Each number is 500 + 50 x the weight over its row's rms, rounded and kept within 0 to 999. Layers, rows and columns count from 0. Numbers have three digits each. The size before them is the row's rms in percent of the matrix's.

# layer 2 attention value, 32x256, rms 0.0452, rows 0-31, columns 0-127
102:577503494502565471367449501509510441432492509555555450503504539469453507368595552442543494528546595427472525517549504498539407488547604507482537551407497594446530536556547485527445529579441637578487522449564500511494463489537515468526540514402484512530499405433450491397536472514489503528530552501543499490503520485474491470380570608490549486437413403529452512561490438515564583580491
100:418480418503478505463481441524559434422547550492508485536500428642448518339496488403469506550534508457457473418497557467445503604447470526615553546443497444454445526411499501496496504529449504486399508388520522479531500494551492467464455425493491497523508596503542502508445482466511493473484581538552446430410494531535510481476446367438516528468478546436589416602542413433424524554547
099:551439459480544523508552455447499517502539492435527411504549449530575495520530499427497508486613497585582570392587560576467464533590490520411490496527573456535569487505587561487536471479440529472446617498437542441478456544464511469499501394560600407412443525524481431540522572463433591428440525462546570439491467523515492526539423489481524479549568481472486475482529519529348533579490
101:522429459545503510420411594423458508438444571548570628548447535485506500521569521512647516465508464594486501461586562392498532480490531596426482412478542520475479462469368550468490515410515577454494532509502486566556507438403499515509411426497545474438525412568541506492507525419466477506504465493546561456466517596435506551515552531481493477523450577465518602350495538519419494472436
107:529436466477554439554556516430570479534423474432540491662461488514490519485528488547501515538537527449453576480469425496521505506495480565478506431524601554492398502486432566490486429498461468483469567516501519477463551579524536516495558487478466511517510551441447477581484485548513466508555449449520522536516553529416493575600466427466470543509557586423575483400550450486592640474478
097:507454468450514513531491558523508435595527484462603461462525452533496520548539477506494503459515488409577528541449507503553577462454404516405396486459477455501489523467524523504547454465496506481548508454558473500561508417452466501494488534501533439451569580489432530533450376460486512494579528453416474570476430497519545419485435487450477502610443550572587521602594443464466460614511
095:523557508456507433557427450423543453497402607505557510523660487464531523469536483485563517501542453598460495508446501521437478510549420459504557465546559563467516532503456453502571452534461485611554501557512509484448476459440526631484468491578403538515413429466412621534419498536506435613432489496466448483427547512489570495522483526460458533533418463498494482391466573484523584538516
101:470589541434508463422515506521506505514506451539532492406458451505536476439518554478515510611513411512492462384487536532562454463542521427439546460451503506504542538432515457495527420492558495551471478502558505550541430526559507520490466393646550585558492550441412537487565532464509520429462443511383513576417534497490484487588515505498534541498393461501543515516506500505540521579616
102:569506430452394517576464546490473507505528510471514437410517559516548469478446489497409453443380481466451423487589459534529564480481552453577464329508514558502571484489453428544517523519499555497537570486490347520554523524507513439458574590565472486514573519455481458582454476504494573516398503520513412577451550535460571522486506533498433487539519531476463564505495511541481479539538
095:504558424443480571467494387442456497560464470479449500522538501440542496488465421456474499536495450464474474500536544491461481477473545521430514521447441518418436491466374576475546577466522544505393578481453532490584454500572499501532484473513537495469441428580481477513469468492567463500524574554483417407453499487528442573396453594469553507559602403548430575608484522503467430482528
099:559493485455538526531457451572405494361436493616519556567419513517562536460542500426493510524370527504586535575455518533497498464448528496517598559486491489482549535458578536486439530471448444445509513453439539502584483468594402517455489403521449556481530548587422485617446542555524488552533503519537568450518437526555594572593485482488561545612599418502543551504518582463496474465514
102:503514487538531505403448494508493464513501515544446572495487550448436457425518547547491492556502555447453552548414540441437444464447570519487403507512515521506535498500562476445487440515442406483456569528457411432481607445398458476517530452503493418577560539517557529436516565468446512479530575604542591507462431456495472545441466475484454544523540470511523462534576516491628547417540
104:468433466510486394493595420476538411398449360508405488501516479490557410496480583465481537491543512507492579493413463547473371416419488372463489543591420555451530515460517497507461429496509490518465581533431451463524479537494451481495516543473524584544402499453509587496416473552544527486557467518417514587559496482529426497519541520503489486479438474533424513588463500493536524504592
097:432578463522473483528546513494450478410632392553430483461534579590474450502539488450466485533451576512532433465415456516499473518445493484559564605562475413394475498487578530533434484536496569522501456513524490528535524448509475466497453486465506508525496559501456469576516457510550443577534552450524447549542550548351515527421557494546571458491457589466584521569512471476585516501524
099:398473524476513471585501440403490450566550518595440443479478544498521448523505533400533518498545499525507542435475527544544516509419477494495538536457511481543550517532453542566539489544539480425499514497436532481450594486473429458526549529541609518518525395547472475447468494509496484503530606442524545471470429576518549634493615412549581530516497573507639382451494491485495525445541
097:524530543467463516584551411455503506491464415460566446419503424510470523521513424414426506555433532412459382499490523529533445523446453473521543498589459544501557538482537456463496558594475556597519514449498495444442503488539503524531593502528439544496485516477511485461495462539440467429557529651491483513609528486554487470555435540496453559442368492514456470542505521482603485536510
093:462486552575473520454471476465486504601519494580400527487540573519535477493562523544520502437521455426451522490542588512484542451484543446549424541521468531507533456511622520504451513503468450396556491560499478460542505525476448467524457548540534453550543437635518409556509565450567547503559470453531564546462376512468513561448556557455487482490422585502530578475482597477484482499560
108:478436466452411468560584556513516466602492529510522447549548561401579470475461466525633510411518490544494494508453481465524470411523569438504506486487608530529519616508501482400508531540399498519522536587486480496545508535572614466514555574555491569488593403429582472494438446402449445455470502442468507473472576541552552504476469426479486621534479439452496580459489487561505482457468
097:507444510508531505543581478454432523512419493491554511501409433477495550440520539519446492474547455569483522475401522450466402452455419486431656549508551491444515492551505443400591308440434535538485500497478562522491488484559369521495505619547575430526505538527469512565507458465458488538554503471465570479553513543568609455383527408481497521452382461477443520504518439429590563517437
095:539557465565471494570408425509479462549645420529543496581462488426523469423525388539437511547517510438548528579506628457468499548517433552475455525375532588457457379504480530531456488489542412474479499497502413572452539490456553492511434442569428474420525536527509456388542450535488493551479417535561528492542491525501541505432458391456451528458451473541441562500450578533506451438493
106:519349520466489460455453483490467501480441452444505516615561476459512504476458506512408498528363486440458498490460479536487532483490553399456480482537396435524505521511501509408502494473521525609516542570428490437450589470394434527469494585491385518492469541511507459530509446487565528461513524437555523525530403590420544625524511520478474493543471510471505452520490440499465534512575
104:544530525462523479475527533515541506442497509458483542403598474526519507441423503557494486517414517554459502469569515565369456451486421471438539515526370412496521535453476507510546678438445479504384437507483368418544552572623558562474608618409400545446507527573527511491520504547573493497532520574553444547543457466523486441535479504463515509411463463502438431482438415521441513477471
100:541505565434454389475473483505508473497393603369534501506503462516437525518512519486589481508538557504506482452489534615479488540511527412471463449584549583498514523501473507518480592506543586494506486423575479506502511483545593530527567550446529445530459428475563506438545510393459563464499516492488449452509500523550554494464504540483531484572459445475480572527447541468455596635407
109:453553535558471451539535421536501456482553646482500499463477552494565528431505459484550497492433477504461373553559541469456506476612471462443532488547583504439488446458508503435405479454544478537460531440554452574537554482576489368519528558507456436534543479545563532554515491432520515481536531486554507462481484509505490491508491350525472524521414432546558537457482446577496494514499
100:453423509526513442529440551529458503502513496424524430460444568497496483591361493525475490490426463497455568463463519385405508547576509426465506438475526455483526573430519520571560646464497551578453453598464539499473571590582521554466404448464417462519585529504479492521482516580394526553525618542533527522368514503563513558538479503492437546492519495444517471441537457543455550421463
100:501484488555588504484404522523490487568440518521437528495468439477414488385498548449408502550524575481384556493465489532426525521511526471566486555531590553484458495446478514502505485445458509543535433556447539459448482564556472542516562571452421486436527496449604445504555467448523546543437521555488394493406420506552491434505453496519514535554612501450429519439517559446451592574430
089:605464526556536568411465501468567494418445579517483453549473459549480476564544446408544513478598538443497483503452435579528532473442517544568571431437501475533444423489457452460565517510418474437578436580575519519469511571453540584508491532563473525410541389532515563441493540493524496467475490499572508619403404464549507491567496602462477499540508494509403484487485516510495513532539
102:519612434561503462511477474520494391600473439430502554500534472467468444519460396477468495492570407503440531545508419535551526463578511401455525559455564560534508417519453505493566493611473402394461428501559522533564477507503580536507526417469480497439453531439519511542513531524528497464420492542583468527454510494532567467447526414552454485523599394514492504436534484507492550535411
097:422444510523402487480467482548478538535461582429554466507418510526450487448490525469477486520502485427570431457538511454522491483519553437505419563546564476503465530452491591484498489571416427530508441636546492523442642401433567550439599528607522451443543432442469482507475492530529496508444533521559522543419513448555469489591516490498610488506507508424492480485505560489546542528456
100:484469502560459489431443483488541409505492394573459598396504560519493479446522530519460516529474522407584559385569436355498526550508454508601453478527531506532531440492505445487443520530494577526532554450524484454498576489508468557473312488556530474542422493573477485521504472594533477503428467453513641518431580513475579599506552574542561502564459502415445403500510387507500503396527
102:501549417474464537498432568504493555436465456573599502490524518470514533474490459511539520560510557410557455405393512439474530588509486425431491474439467487457518519532540461468459537432432480538499487508525473562520591522437421603523493480555517581475352528448507501493524534480527512544525474510485419455653442528425484559479491606532607539391556503549508406527525512519468510469494
097:469394484407580437543505549509461546489596475686590459515433466468506532435554534503486524567513583523524585450521514419506465510550486426478545491494507571449521485513485492447491460513556552563519488481536359526531562517549466433486533570480529566625553451436563518456512536402515410513479457437573491488486485592488627517434506530547538502600548552520483549492367585565593460418486